config.yaml
num_hidden_layers: 10
hidden_size: 768
num_attention_heads: 12
num_key_value_heads: 12
head_dim: 64
intermediate_size: 1344
vocab_size: 10962
hidden_act: "geglu"
norm: "rmsnorm"
norm_place: "pre"
norm_eps: 1e-06
positions: "rope"
rope_theta: 19800.0
rope_fraction: 1.0
qk_norm: false
attn_scale: 0.125
bias: "none"
tie_word_embeddings: true
parallel_block: false
extras: ["capped logits"]
init: "trunc"
init_std_qkv: 0.0202
init_std_o: 0.0
init_std_up: 0.0202
init_std_down: 0.0
optimizer: "muon_variant"
learning_rate: 0.00671
beta1: 0.93
weight_decay: 0.024
lr_head: 0.00494
max_grad_norm: 1.0
warmup_steps: 200
schedule: "cos"
final_lr_fraction: 0.0
batch_tokens: [32768, 65536, 98304]
max_seq_len: 2048
doc_mask: true
train_tokens: 504100000
max_steps: 8490
dataset: "wikipedia_en"
Each number is 128 + 24 x the weight over its row's rms, rounded and kept within 0 to 255. Layers, rows and columns count from 0. Numbers have three digits each. The size before them is the row's rms in percent of the matrix's.

# layer 7 MLP down (transposed), 1344x768, rms 0.0468, rows 738-874, columns 320-351
081:096140140117139123161129122139137166145166127130156096108092132148159136133134178082120169109143
103:126129119145144063106107123129085160085145135123103137146145133110115163142117103119125109169152
116:128133097157088127149080115087100120068110112112100104116115170114102112148185116121135122112083
106:123086152092122116155131173084157122140112136110119071134131136098148138143112118122139126099121
101:110170103147163175112119096145140109131159111097130137122139136121152119169142127143108107143142
102:124138121133116165173136137126126113099113085150106152139119077135114111113144128109110120080105
097:148147121161130099147135131141118158129126141144091170085131106169098152159126150129101121098112
106:146145146145116103141130095135136129126149115078131147104124093073147140144146115170185149139165
111:158092130088113114128107176192127128118131154140154166172144192149121104096128190118093109121162
099:103146096126124107102153126136104189145154120134126113096174100092125111138144155122114141122091
100:092098099140163085096125109147133143156092142113110153117171151083106112125118137134124094116132
110:158139109151149167120103149166120102137099118129095142152112142136140114123169157150112143155155
097:131100121097137164156143140143142108127129126120175181128136153130153115154125108115114133119124
105:132156171109102121134175129163091126153117113079144173135129076085115102138155124144105092096165
101:130128085162132083165100126134126147107123139109132119089154101145138118186130125117135112146159
102:095086180119164073116145117127108111121131142129115121154106114163149110110114122146100131151143
107:130080078148101131143143126133137126150133119145162119161137099145135123162156153131139096141126
104:137057124120116124161118121115109179112090148127127126113125104097120141128094143083122126124118
102:133142127121108097110137137150090145113115103150141072168136118042131123169108132144140180102168
102:089168113104105079090144085119084161134161150102093126128144145142102092122091136137099105164160
083:121125136119128126138102141101094117125152159158168139124107141164131121130138140122145151102135
101:112156081115129115109125143137148159128101110131146103118154119157154179131120158169152094109148
105:138149087071122156171132169164149137099160103120076090169101161114147143153128114091088122147143
100:102130130109115130150153100127039136144124093126131129076075124102110087169142132122079126149151
094:146154123134130148161086143133140108148095122146116112174092145111118189094127122122139130131140
100:161143080101117160119104168105096112117129097149105138100109110154127104153089153110139113100111
101:151140162140130169102146127136148117126132112159125139130087109117128134129162090137100084104116
101:126115110111116122105144166142109144146128110128123130110113122168095154114115139119162109152141
100:160198151119142117100160142118156151089118140131127162099095118164118138125149131159125152131176
103:096151140115157128133110090150120132122120127133101120127125051161144132088151127154152130111098
099:093137164114116089121095108090169131086092116133130174111107148069138174074104107165121181145148
117:125145097092151100120130138145140140137148103150145124156121106069199152117085147123094120168103
097:154113136139106131140135145155162158085138127130123119118069153125163070155089111089106116124093
102:102104096106122157137130126130133172146149153158122087146139134144153117164128136129119112137126
101:099109077148170133123085111138146128115128120117105151108144120123161132136072159103097097128107
102:088118126134143150117122100097161114141147133148109162138116191160108087130186167137134107147166
104:136103111089121083163133088078141154077121088115133109142109133163096092134093119184133146197136
094:128106125152147152151128132137170122150113179140142121165111114074113079123136139143112171143093
096:131147142139106170143156137111103141138198130112142086150119121121089128151116124128118188094162
096:133124121103113147102165140113118144148108154127124115105145132118131176121136153117125106191101
098:162138164073094079142155112116132132083111129145097118149107152121125158132149133116134146131095
107:138125103153108124086096134119133174092170115124105109146111113129161096189174163096120137139157
098:096145160121124087092109112150146153135149137115122102103107113164119122115150123176125096137070
092:122133122100097138102155150127101147145122137137093116177120111127073130151147161102093129122113
100:134078155097136141145141141124116089117120128106193086102128122120169138178098093118123107131142
104:103106119100156136135148106092187115115122155135088131136116129135103106137168167150136135072134
017:128104120134164081112110106115100143141193130148149145183130116133132159178086128104073105110090
085:149154102143121146151117145089104187134158143121137135140122125113153118144131131143092125104131
100:157154112138142116155153072115133132170113143151132084148146130106151127116141127148108120119113
100:090121173119144104116122127115122130116080159093140144139119172137139083169173129150141162145157
106:148147160169136130166092135130177109099127146134150118114116182159120148142139073119105148082085
094:147151111084123109074135158145129119114130139159146103100117139120061134101103099152131104121115
111:147121111164132162154157118157094115144076156172150128141120164159157116141128111126144134146156
104:149138126103132157151136128128107148091144147131093130126106138168140136140146126153118123133117
103:134156120141103090129152157130127130127149141180118152115125110106093135095163133101134134167123
107:161146136116144154154155099109124140163107101161111131170122140115156085151115127155154133088110
096:101147149188113114092167096136091131141186185120080152161141134123122123158115119154101127123139
100:140121112151137138106118083104081127112134152171098106128118183076141137105128161125162131121074
092:124091147140151081109169136133134116135130122116160132106138128114119156138146135117106097158136
102:115139152145128107122180117122118137091088129147185122129117173143161134121117117152116114066166
095:122154089122120138142119111127142157123159115155121095105087139183146117137138092182144091098134
103:144164108107116102186146147135130100097138145084106106119114191131096148115141119126117118122144
097:131118116154142107113176152154138144153156119095125153125143092123115117109140139158142136128126
106:077165124107127080140183113118098163151125138048147170098120127132133138145114149143077147156147
109:129124100138125106097143176163060153121097122142127088169145102114143145112133122124100160161116
098:153095095157124113119133175083090119146156131166126167157163100144115118094139125149173123096117
105:124149125140115166126118095117134114095138100145176141080155170105088118152126126132107139151118
109:112109108102124143162088172111115104115118148105092156159102131087095119167141121183115091113150
102:129106139128116089106121123125132127156113090087134154137148102168153103100131127145149128106127
101:118122118133128157122102081175124107095134118169151151121125090093092111127136158116155154143143
114:122102170115088116105086146146086120114142096150114121109163134146152102102185131108105111147161
101:114100107095088140138101107106109107169155133129108138151093134156146131093176121161092124091100
097:137138128105120108136117102121151124133140158135171141086150143134151180132127169128123124086159
101:164107121140120139101115122122110113131143183151143170102140110124156149161076110114182171162142
102:128076107123107149124124135124154134129104106153102110132118147182111160150122142127110143050147
104:138119084115095137144131116128125101092117138142107104109158111098138161151120150154133069108104
105:121117125179137100094137134128110095125125124136180089156106123140124153144127083108123112097082
102:108114131138139147119116093091142120112144083120137168101161138134110160152155112167137147146158
100:123123139161136179144095149131104139151154126141112095135125132142143099109117115110136081165149
103:109118088135160107127107143129135117137160140137121154165098146131153123093147128118128073084138
101:149143155158091131153161150113107113123148133123143118158156129137121174146099097106132148108126
105:151110134104117137137119147142137123119143114113105130121107132145172109091127124113078152110118
096:168116127116123128117129127149096115110096144161107139120125121110146116144138184116113119160152
102:083126113128144128126167105086180173126132137172121109169143087122097144158077139099074124164093
099:109147157115082147162164156099154163117144147121154175118144116179150137122119091116148187115102
117:164114127125155093121131136128106132109182099145140139139114095111132139137122116134137153156117
101:087122119121116119072140105094137081151120091118122104153117135137106104139094126135132161149096
101:132145133111093155145089115142114184132104118131127093122091138100099157082123119132128126114136
105:127147110072097125097129153118169143129140097143092120147105111139111070128143124141100103132140
103:127136155100134126163122112148120117144144163117151082106163156090147125117077147111077072141131
110:144142114086073131127147150101138106133148101106148186146140135075079114121125144098131169118111
106:155122132104156124080107118196083107134123141135153150122120164133118104111112123088112130114135
105:143164135153117117135129129131117174098123146125157152143130103112129144152125139150073145090122
101:171119117130139087108157143152151154136138147138100124118161174141117154117179117141128100130146
106:131146153127171116090132117128129128100135128137104147137147121118121148137134175127154104110151
096:167115165125124126131173095150110105139144139114134129113122132144115177106126178130140074108133
100:135128140144117128087135123136105085100178120107137135123085100131139136113135067121159094086127
108:154127110105133124150088141125173063124103122129095177150131130113104129119160146101119151112085
096:113109145151121113089110113111126120149092069135101121122123167184129154103165133134124141133097
106:158136163097091094117113140129135124128101154093160120158113126110121087132083104164181114125130
089:078148103112101130146140109102129167141104148163139136099102144132120140097153072112101149146177
099:117125145109157132096098148118161130130096085142141101145122107116100128128146108116105101093118
105:125150171114141113170096142130093119131093134183108123132131096115116129133182111129114109122126
109:127112123128136153185142140152123118096108125109150127127139148132121163137098118117115095133083
093:167131137151165092072161151139166147136094123102123131152120111115144105123118114149054126110118
101:143147094113153122150122134157168105165114148150124114162155134163129115141181107138113130124118
104:149131131120146160154110137116176161167084149111131157160150105106134108145180113133152138116138
044:145113123137141142124139155150126119094100141140139101090109149106100144123111154157125148112146
107:113108105121130142139141154118135140101152095055125129103127108118084135124156104144151155075121
104:137096148158110116147091087136166124163113155117157093117135128145143137159112156125126140120162
110:090102179152136100110109136123130131104113102103141098146100115125136161097109106126125118157071
100:131117139137104123084146123129143103149152142111136130199149110156116117121137150142157162137085
100:108130146124118114124130092141141135150133149102110139155102144126092094118110160109151126161157
104:095107113119104144109109075162157140122127147114132142145142122120125116149146133122143090126128
088:136098155130146148126123146122157147140145154132120133115163164144094122096145122137148121116100
102:093141119166141135137109108113180144145138158116140128124133177128141100108122128096129139101113
097:167090086134132088139145154102128138156109159103115118128148127119132152067146114131169103158117
103:148107124140148145155172097165078099099138153134145116124086162088114133119126130157158145055116
108:124103111116060149135134124122115099108132130111136128171147110158131143129158113147120157098066
101:118182144139182114085178123134125144150104151113136171151187085142146145117106105157116146150097
097:116111110159112081170117132097092152143153115135124118181098086122106130128126116103152114128139
096:128137118105104143150071078133120113060154137158090137102102122136129111122140110129128131130144
103:137115180122129105124184104173133107167112063086146146120129136164140131140103097133158175099124
102:162129145138169100155152129146128176162108130093120160099141142135139082125099126087121130113135
103:109128171088121123116150159152148149148142089145144116157137123185164126152128109097108114151098
101:112130077108133126186126181113117168129120102103122156131094128129164130129113112138119162140155
111:109146112086095114127114148179193143136149129097120127140100117131149123132097126113147142102073
103:138123100121079133141177139146152175152133176136172086114133124101140148099094141164128107133102
106:129107130153125152128135155145094148109153120109104090093150104132161127155102097139096143088160
098:134107124100093122135123095146125114090111097137144116103113141135092148068164144147146162127136
097:093145106137135169151148125146123132133213126163155148151120113119147169142113125113080135090160
099:081097130147151125126103121105120121146143146177124171129126109136116092130122149136144135125150
101:128146171125134087061113127097087095104155126132117136104153143127127092104156104166125125116121
101:136094084135126163127132096144122097110128137121100125139072131125116141135129136147161107074148
107:124156123118147178120122121150157133117138115139139139127127106139133068135126137102062088121086
099:130111118108139111148126151115081118143089125126090105119104144130156086173096154114136138132140
098:074118163131135121114100164127147120130216137114119134127125105152130122138159137144150136121125
# layer 7 MLP gate, 1344x768, rms 0.06, rows 739-875, columns 320-351
108:104144133139181185142185137150131126110166129145143132129123105138144122128154150099093093157135
102:119160116108164119122151137095144144118070146155123090153127140158148080173141132116112136105138
107:109113148166169149128171086133106118126148081122077137146095097132152162075084154133132151094103
104:105138159136100120136096100152134106179148116057138146157066086131133145125111137160106122157123
103:133118119123132145154119138106074130137141124088137152148156102100136137163105159142101145112151
097:142085160146116185105108110127117125134122120094094124130115090111138109144145143154063121171117
105:154123101129163117094155121122096131163136140110159127146143149122138171130102155156101154097154
096:148113147125125136116119107093136105121130097116135126150140141102221136120162153171107108127137
102:111123101140082130119158168095093139129113127098175101159132140135166128155155133173079153112152
101:098118181120168101123133173135156144136144119102097185098139143095161163163134129149116094124149
108:150160125137086133132175127122151124113130114183073113094120177144161136130129149150120110173113
100:128120137168108110137102135138151108127140144138088117111086137097094131147146173140119114166144
107:147148160124114152134123095103154192151136121093129077073133125126092091125099107107101134129137
100:187139138140128107135089174092087041133161116180121125132129153127127137110144128111139138119117
108:079085118171123082166109124128151105116107105146106125098117134112141103149125126154128101105122
106:109101154115166115149168159148145108142158119137126108156127130147129119113145139144155169104161
104:170118151146163114084152123143113157140115157126144131212143150115136180094110151148100106137129
108:113130093131175104138142107131144186147140105143168104114118121152118114083175133143072152132150
099:152138132117108180107120124142120183152138150107142125095132141116121153140148136109158116128147
084:144160108158121151152135117134148114116109076103123156131129160113086073098148134102133111122154
101:150092131111128114093123133088137118148118117130102154139080110138134144112118114108165148124139
104:103108148106118167119133146098154163123115141123124106162135132127144151141133127101137156126154
100:106104115122152153165094169121138108099115133142099106155107130116106140076122142142152142161093
097:105132106086095138133152123115132102140110144157127123148153145147134120133112155124132126163134
103:135124136158185160083129119080146114132165115130140124143084135164115110132117150099210159119123
103:181131118082129141107125145143134143064135155095132157087112191107134175120143132161145134158168
108:125129112143121161163161147114098133124117137151116118156147156118120099114103106111108129158169
100:100106160123123075112084109123155124124123153116147121103116126159174117118139111124147138108131
105:116160156100122095150117081142127165112153120123131102147106125149095116134152085111127145116127
101:116136159138104109102140103100121142126109156127095138111156109143111103139116114107143124187187
115:095102104140137130146119150091134176162086143096117159082050112115101145113136102156134119121147
107:123137101164110132133098168188094158154130107088097113115120149148107179150142127071128118130140
101:099112110103120153119109104141127084121112070135093137129109117177127102082128111119133161142136
103:135181150102138121128138169141125105141091150090136142117125118145100143186141125168101135105098
105:120144141108133114095120154129113103134077113108141131150083089173145135068128125125144123151130
101:168096144157157164111119127153138140084149129086115160165160111144095125098118134113134142167121
097:138131100098101153142090134075146159134077104123133147141141083165152109158164123138126112139135
098:122105151137149127138127151080116097103144163089146108146138117096102143090065113143152154125150
094:114129091122123139104142114133153139097116123121099077145126142135116103118113153108168121135074
104:181108117106126145149134143116163114164138095131141118112116084120082117114167129098150165109121
102:119161131150176107093151129075133114111146121082142067127139132098138174133139143132102128136155
101:107129134157115161146144103151152176137130089127119140113104118143120113128127144161102101133112
096:134140107138112134116143142133144073099060104140104107137107153107141136103121152106165156181137
105:141118128111145094122127080131189129154140115136128116118090151088121120143103119089123170099118
109:137160136093134166154118165128136128129132140125131131081131137085195118123132115094138109145114
021:153123114115128135123128137144086150140094093159151142117155112139172120162093143124110095157152
085:093179121112145173097119169123154140128138138108111131100094163148133108086106159055109160135136
100:133121136146127064093174138140119152128155132133127126157135104116129134137118127137100080170173
099:106112108108139094178145103136157122116181113137138147108116126113134145102139083152135119141124
102:142081148126130165171104132197133136127185125135140136128108091128145115108143110098131128119105
095:135128150154132133084125098113134130140135156111150096112113132117136151103136149141138092189138
104:102133131154093113153112130090123131139110079103114144101066098175088123140155100154138120084123
097:107152106108143161147129120132098178124097165113093120129113151149152100097152157110136138137118
102:127162114134100088162141119072140181142155113114158131136114116145137132131149125123115087160139
108:099151129158118144143141137095136143145077113075115099135077121089131126157133170114133144172146
098:149156098114105135164132129121134102094132167142066134087158123131111153093150102148086113124124
101:148135109114155100076142138130130124155122121120084150110131077152127126107095164114155106138117
090:094213104146124134174138127173104135120134125125112086137142097107131131156100072135109124109060
102:084133144119138136122109155129113143136113118192095116143118160099138166149089132117120120086135
089:144078107116124114103070146119106111148104167160097144130137138143144129137129120131122115179084
101:150144115151133166093182148065111161080135151133145118119135114118148145131104130117152120170136
105:120173149123136110098101162167178128112139123096153153138097113141138096157115081119129096151137
102:102110118118160127141135113127087173097148133115123117116106112146149074124157148156168110117162
107:157135145110113157164132154100151044136119153156157151100134088096092164115125115118102143076112
101:165110125155147109147143144094134132118105129095133158153069128151164126119143098171120105123119
109:146143102113082068108120148144108091069136132184140076147137126126085122140091113147143122133100
106:114115123129132097141140143096156157134144108107067195171116094192166114091056124149114128152127
095:111108099132116149098152164142117102127151096098156140105115089132100131137174121165151166132121
099:082107131133074115116141120119074131110132140142146179136133138144076125166132150134143098159149
108:151166130113122092142113135175170111072123127141124107089113109116119099157118129079140094141142
107:091138138142148116131124123125080132124124143121109102143101159116149133138156129161130147134186
104:110158142103142137108153131110106117138114150138094112153104100106139102124110092131139136146100
100:134183113120108167116151116115125144145167146142116104151147156134141131161122124152148132126060
100:102087090106143130136119149099097118155111138146117100059104127167167069149103152128145136085140
107:126161129090157110130145114115133086101120133153093117100115123110154095156110139144101132099128
110:123138108142169113130113135136105133139135124104135084110125139134143132138143115109130131113112
101:131083109196154175115121090144113154146109120103175079140134112121078120141126133110125165177121
103:112105096082144148136094139150150123131110131110141111112151156195151154143162134127124151070099
103:099094089110113136134131118110156112106131115107130128148092128156131129099135113153113115144120
105:139102140090074149123155104134161152133116130201126134148150125114136110093131102131110169070110
105:109139123153164161139129118115134135145172110088087128096177134092144121115139139088137144104110
100:174124163151146078108130176116111123117137141121109111108125096118121116089092123139118150129113
100:117080120155121129109137120082138161112104133123133144161129103101108140121125129125133150134102
105:129121131152167108122111114125112185134144114099103120126112093136135114127157132103147121109102
110:113141166105160118134144093125120137113147108105068125131122085116123123142129134116086128093124
104:131097101139117088131091120105145148127152124115132139115083118155122142115159132111151129146120
104:135135117075110153136143102101112132143089167108094130123138117098104124110138150152153073179104
106:154165131107144123117127113116164107104112148122136072158135154164146126155107155105117114137123
104:175158154145122156126153153112157157090152118153086125075121132127138151136127124095131120116091
100:120189117104091133107120157144131111117147112153095152153134147199160129090117142159120131153146
103:154079127115126147113107172093141142101157140113101104141146099101148131096122139148135135123102
101:132148134080139077117137096122110143141177163147101167139119117131113120139136159169130111137090
102:120126170137130164127056103105150142115104137120150122156118144139119141090145165161175133120157
100:133161102152179152137148120110178152128119139151134086103119081153096158127167123148143072145182
102:113142133138113125123130118111125135108096062122154141121157125096122132074115123157152147134086
103:115096134119137180140134127108133161143152146139157114147119137130144109084135091105100131152126
106:159101104119151127111150135116148129125115124095161140107115122133103125117134151145114088134150
099:168121147157121096136109136110120144108113155093103127114140115118111133114175166165131177130131
104:120147147142149087128120121134129104125130164104121136129085185088133107138108137128083135091144
088:099099151099125118134139139135110146110081114143108109147153098143104130110134115100098166113086
105:097159126117138149130135076113164160124121078157114170115091168127132069102146124061111122090134
096:085102126170157135120139110130142134109154134117116092131091138096135152094118134115074123187165
109:128148116134149134132114179138097143137100140077125136098134151165130177133100130086142120133145
093:150153146123112144170099161146133136151130093113150159139134108170155111144161174124103148151139
097:139097137110148106167185122124102119109152114098118093121151154124106151133124144116136048162132
096:105128130123161128101159098152105126133138121150147091126117139158115125155117116131130111123152
041:131097156162173143159148155164143143146098141123095131103197076111115117136152151111153114108097
106:098121140120114145155167084100140160132092117105114089145096123110145119103137076084131152088107
109:128111108097109125120160167125094092112125098124126149114156107116095145148117108167089152106144
105:128132127149125091136082134107137102118103108087141144101140154138148159136140110137101069148149
103:113146135148107168151152135139154129133107116144135128122120104144155126133126150127112121125088
102:146092113129141100117131100094090113100119118112139120096092152116128122124102111124141162145122
102:083155150092134144095117123096126165144107122088123183150130119114132115121129096121092110120137
085:111103097157129113146132131104157162136142137159105108146120137132130094109134098074115144146157
102:131130134130119102083151144122112119059107132098119090136098119154133169102161072097129109133120
100:097159122077123109137118124127150175153108147123142134119126086122108118101098120142084170165092
104:108140126105121060099132120135102111105122127145122161144111116143137122109163094132155106166136
106:163133115115121157134115123147130100151161159149162095168085111157140173113120152156096157133127
097:134154140155140107124138129125183149130082106115125131149156149104158166132099158140144115137158
092:126110076179082128170131130161121175128169139124107132145142082137118107080125159123085112094158
096:128153131156135154173141142102142146157139114132151130145088154115141161156127174118130139089126
108:116142145119120112107115134168151127133150139115176142115110099132096109107136113140073102120123
105:146096109118141098155152138162162149091133137122140159140138114157108133100136106132127143121109
099:144085153068107155140141134101109127177123169110157095131141145142123091111095147138087112142116
099:128095104122126124176090148102126138091098120096130140126126113141113128136139143114128124094100
106:155142114109143129196127174077094132124154097145158140166124136162138123137156127108125172134142
105:122088121128135132127130140114151131138143131122102093146089127151134124145149154168119141157117
106:124100110118156131159105138117135100082135122169129160110154173125113133114132138173141127152127
103:107104094106187144105137126142120125175149124159123133155120137105112064167163132129083138114124
101:140103100118143186123079127126162107094107162127111110129170167172160112117145079109124088119176
101:097128101073139114095108112144139126139179107132164158108138123152160102128092168125153160148132
107:119130147107106122104172108119116150185091129136106162109167131096155086135156106067117097139105
102:091146140120137128116111108153091114116110126119129130106149183166169102127096129128125089108098
101:113135121132116138096135144119093133145134146107128092120147112161184121153123105105128124112135
102:096114165126145145128099127134151143101124162144079118120121105111154139158112137096188127145145
104:180149147144104126129142092084080137125153125141114113131131112119104123107135094120125127094107
094:091132134118138144129158167139160125151132121108108126104138058120125125132139114121117133159132
# layer 7 MLP up, 1344x768, rms 0.0632, rows 739-875, columns 320-351
103:116142110075153141067109135109112097119162111141115139115086132142099129124163135139102113104107
099:168147119105148096111143139101129152085096132118109101146151129123130070135151124114096157097151
104:154138153157130121113093136116143093109116109108120135133118124139134148184076133106107121145109
102:140115184169131122076141149116175173105122101102112170121136172145120173144106130114109082120121
099:116147131123139102148107131122128123099124069153160170096143089118116126113136156108147164120158
099:135108135116130184143137100169144115128106161150128140106077135140117103068121127111076148145150
107:148093104115156108061142125121122116126141144114157177177118190141148119138093143103122133099152
092:131181132095138109129152109140137145132084148153109118122108114160085127160139128118169151164126
103:114181110144172137126089120097149123137143198143144124168119123144113156105128111126132138158129
101:147154100190057132208080112076105158135156135119140110087136171162136105149144132142122143139104
100:141097143139161156142082103149107121123112134089143144154105073115095131137159099122129109122131
101:112144119116106130115126120131122103107172158101117164137122133119124174176135112136112115136086
107:165084131089108159091147127113118116113124099104147120149129113126121162094134128115126137138125
104:162107146131144117125103171149114056145145107117153115153117137110101116129160115058141136138109
109:111114123104139110145165150113093120117152132129144137129143095132163127120105103097152157164142
099:100110150097157127150120171169124099118156156137083082141097139143130120134154133142146137130158
109:171127151133084150083115115151109185156116119082133096153151126090144137149106156146123123112094
102:146136146125117112113099166165114102128127156080157156160132144127145130170133164093124085119068
098:172115101125156130151150076106109150146104136113130105165178136142105124103126088100141194133131
077:140121120144130143112123169114123105153103120120123101143130163115098121135117127142095130129138
104:104092174134111124118096102117168141191129137152088115127095139110101114117121079141140157113129
100:133110148161138157110146154099153071151127123136106107101168142124095142094125094129113138091144
100:179123140148131109090165101137096120117156144131078114137127124107147085124103126106132144122197
095:127146127109140158135122138166121145107126158115130144115141111119133129149170115135179113122095
100:119119145145178109108104110105146111090152136095161111118097160175110123119130128137125151172141
100:119136114128146085151131136162117124154118131112111141131137059091109114128167104162148128144126
105:145153103121118128147133116122122122123099104132133121158117107133120126159092152130106115110172
104:122154121108087161107098127098163121117088155106076111174123114144083103167128115151098101158150
107:115097110150130108106079133109145080107097112134131110134113115120130104126127110140126131125127
101:153080097151113122103131171098145140119171118137139124133119118132141190142098116120159124106132
109:185085082102136115092101122139115116101163126167177119170122127133139089130152097092133140068109
107:126123088124120120131105113152089135149160152100121133152136140094118134123107107111157124120111
100:149138116082121146163119109127079122122129143148165134129132139079107120127160124162087093101119
097:095105135140105111116104130093174112101115140137102135140091116095123139146111127115086103158134
105:132111126096153113119129141101114120096121134123118107120150149146104109114132122089122141107105
102:123102149140076115105123078144157142140119140143126124134117134120147126139168140144096129115182
096:075093154107126140129110112126096149137112124112119103101125112138144138139123142147168122156095
097:145145103153139123124121150170075155141127123104122115145177115070111152149104113145118136153104
102:133137121124095104140137140158192161151093118109153138121183126134143122106144065138144159143163
099:146137126119148149189088145128113102066121153146113118077180114157145134116083118121153120104121
102:114143151161146151122174120127139116113190115145124133091148128110144121078109132126113155147162
101:127161120151124115119131159149114103085133156116158101120090128130123119142074089098115132144093
094:114148107120089136169157150128136131129068134113125106117104116142159101086132133102131125158143
106:157158099131089114119156110138142121183113143157149123149123168135076138164154157123146103103095
107:075123145094120111062074119130130098129119140166116132138115140153135149138136110138120156122182
018:151113149105085103118142119116137097106125151134127152167104121143141167149171125121117110123148
083:086164143161131158185123160118108160140146124117129144092098103151112131097123152123121134140170
098:167085110105124144134123167142142149131117170122115090201112133105137145168142130088140130154140
099:120095117135158191098113165114097088115124109091129142114092111109126147141152120123085150113088
105:129104095100128147166126143157183132154134139125156136109146116146125123133120109074137131115100
094:166147144163150092121092172132142127107126100111121136142115081124168110156151174141124159150116
107:126136111125113122104193106116115105127149159071180131099085165131105145126104096150108163098124
100:092137118106133087121074154154148111150129113142165120153153068064101119121142127134153096151110
104:131117134146123158138119146127121108138076112085123167141129167105119115172171106102163170136156
100:108169107153159132101135117119167110145151185163114086104146146129129154111152133142147141091118
101:111119148105144140126126142125105196126133091098131128108121134143140117140085108117134147128143
103:090149146147121117125143141134147163120138094101126125162119141173130175140105133111129154101111
092:153143138114172170155156120126094153121074138122106147137134139093110072136117146141162182140129
103:152121175125130148116091113107142107112139133106077113128125149122126127108104123116140150127136
094:105117119134116145131092135115169123142145135142110138119107147122135162087104085162144101171135
108:167120157159131145081119128099149136128089140180086165097143130151105118101132110167137144120113
104:143092101125120115107115107116123072140119126137120175082130110141086120098161115103142100124083
094:157115116094139100112157153169132104112129087150162141127145113129092108117107111103137156139102
109:182113120110140163158073124130150083152100148158164135116131137142126114106142117111137097082134
100:121164144139126152118126101124152113118072110137154130152152139105146112113140136128110137131122
106:125140074105129135146107162124166107118100090161149126137129109171101109136129137157121149143085
100:052103129090094075114139117128116124154141093129120158127121147118120143141098111143090116155147
098:153146124137104132120151127181126110115113083129090106118114172116135130105095157174124141098146
099:146137113146088119139131082139125132158135142162147135122089124161143148099143129176116152146084
105:127085150086107123122151163120130129174109126154136119157146137132154149105091127127126168135126
106:167118140080151141129136107152104145143111117110113116128165145115088151110127172113126134134125
102:119162123162104153088096120110144130107140098134159099149111130119128118129159135132107104115093
100:120088122146161117107129135152122133125148134137106144142139169083062145090108160100052139102137
103:135121103073150120133077122088107109119111129102111128115138091112096100136125133161116090126146
104:103150113128148093080124078095143124069139119123098165124156153118128151125094102134117117104177
107:068099135118098073109116121127106106131146111122106125179154087153119103098125136139136176143143
101:130136127132127101167139132111110149132138118123130163174101119087138130115109120090173128127146
106:140147125098150116136162106126117114138128130110087095110144096105116102138160121148137165111135
097:095152150180134146106190142113171138118080085118151105132121159090121119116119113124109104155149
106:110116161110134088104113115173138163138110115164089115134108126091170121139132146112091185120146
102:125134148136127125138137094136092130150123126134118138117087134122135141161132115124101150147183
092:094105091094142171151144114159119101137158105117141137091145141118171106146143138127112117125148
105:161121109115145133121123089092089093129153160078162111134144144149136078123124124077110116130129
102:121177099118121150128129128135165089130130107092111132150148109123131104136162133168120158169122
112:118109156218115115137133098114171133114115134126097174117149128151079094150138135111141171126148
107:086141058124112127126131134133117146099140115099110137124148111139131155087130158166141103112149
107:124114119137140144147079189156102129151157142121131165102146067093096164105133132100134138119105
107:152127135123126145154147135181123162126143131139121139147129133112144137130135129130150134141162
105:127127115126142106123138145084136129118124115165088104090136131113082122136123153130128131166112
104:091101173111139111131172208138148125156157138199173113113159117110141149124107168157091137159196
102:113185094123105103124151100126113170136112086101124121093135109145108154128122103157124151134111
101:114128131117133134122136147136131152136098129142152110121149128140088121116134190129122150119165
100:155119092101106125147135139130120099093131118114123121152136138143179127146150090154129092112126
099:119153151171090105147118158136068153136129072131113089144134109111107107104122123176107098124144
098:137168131135162171111141139155137121134129142139090119122114135094132106170137139060115142079143
104:158100121098089146118148115138116128172169130113182128163127146156086115092124106140098151158167
106:110129103152159083069073127145095114160064133143121159115123128110163139119109136131095120148128
096:143125103110087114157122168100126121104142141134089128128139131120111150148177157137127178094132
107:127141098099114109137126125091111123110122112101138132116104125130136130117161110158127139104079
087:090099137134085118110107149143107134108085126106109096169158126134126125167126138162092166132113
104:111144091138127136100143153162086093101131149137132098122088141149101163154117132161151125141169
104:094118132117140149151165116147112152115150142121125087142137108145058095115139070152130131145131
104:121159097112142143102135165109164118099112145118118150125132109153088140139157122086172102104133
100:149168121099160085078129132127106173154136171154156080114148151098141123118130103135118064088084
096:146084174169188133142133155162157146134113140123086145062094116116128169115121111094106162147135
106:109131114103111145176132106096111123123145108109141101114126154111153140079094138157122150144125
041:078174158118086100090078126157137146121126125141167178150065143144172118141123113148129135175140
103:102113112124150141115133168169095126141120114152132140102147155144138107114116095132103121142121
106:114105132126147125101116157124094083163125120149124140141099115120158116125095118107127120107137
106:186105123119114160105102111137145095108109113116146125156151133155129171116126156146143133141152
100:137123140157113133147114147143127138141150130117117116141151141147085137105125136090139128179166
101:114125146119108122161094116100086149095166081152107150109138173129143129128130063123144125141127
098:093119100099104145106112105139139147100118161177154150150160110164143106128200124113108121128132
090:076157123100144152151158121124099131141142152162096152104146116064126118153090083158107160154130
104:157125139116139147122154104112125132128110156121150155112132140098120148092107175103139165091150
102:110131138116079175130097122063114110126119108103108119138119145131118119090149128166129141154152
101:131177146108139118136151131117122146136143163132123157089109165153188111082143126099142140131088
107:119108101113133112175160141118131134150136129141172125170096128127092154102116138117122107147132
099:148169142159115121126095140129125166121114083128155134134102135155173149155095134120112127121157
098:142139135114096133084116159154107087115142114129119129109135149163168165115121151110117134124125
098:151108119099195094115156131168189126179109103098090138124145112145111132120148118138168162126129
110:164124117148122121075117084149121129121163130105101141119119179163140090131119103137154092141096
103:160125138135133054115117146127136108149094101144112184123094118137085106161123113121113119098085
097:105148123139105083153103100141137144100184157166120123152185130155110164140142110104133152095154
097:106132131086127146101135123144179142124116144156074125130177092117128121139107137136085140115102
101:114104083111115084091111100109159132158136148127127111141166085113144148129133101141101173132097
102:116118176117094128133123102154089126104141105124118070173093142143098092151154126125178132149104
102:146127141157148119138104112162138101124151109121140111176136145110100124148137120101147154085133
103:059121145132142100100139129118131126140132159141105077178154099162120116170139130124123118138165
101:097097084154154152147148127131122145081174145137109149103129165164120113112092154128129148099142
100:110164092094167121121118176109087088110088104123125126116158113131128132112145169139115184102113
105:158152140175148121143142093127149128134129135103151116139133102155124119119106135116140167139176
104:100092098080138126154119107152065126152115093114145147102153116136122086143076173149088150119104
099:128132172114133091103077134114090137108114128141161138148126135115106148083122146109120128122168
102:080146072126145159141069118126128112151164132138117116105119148169131087099161100107114164138161
102:159116151102125155157119143173100105151123140112115107130136111176134137125109141111083133101153
093:135121137114150135152163098134139116140112121119063118129113138156115106142114125152174148121130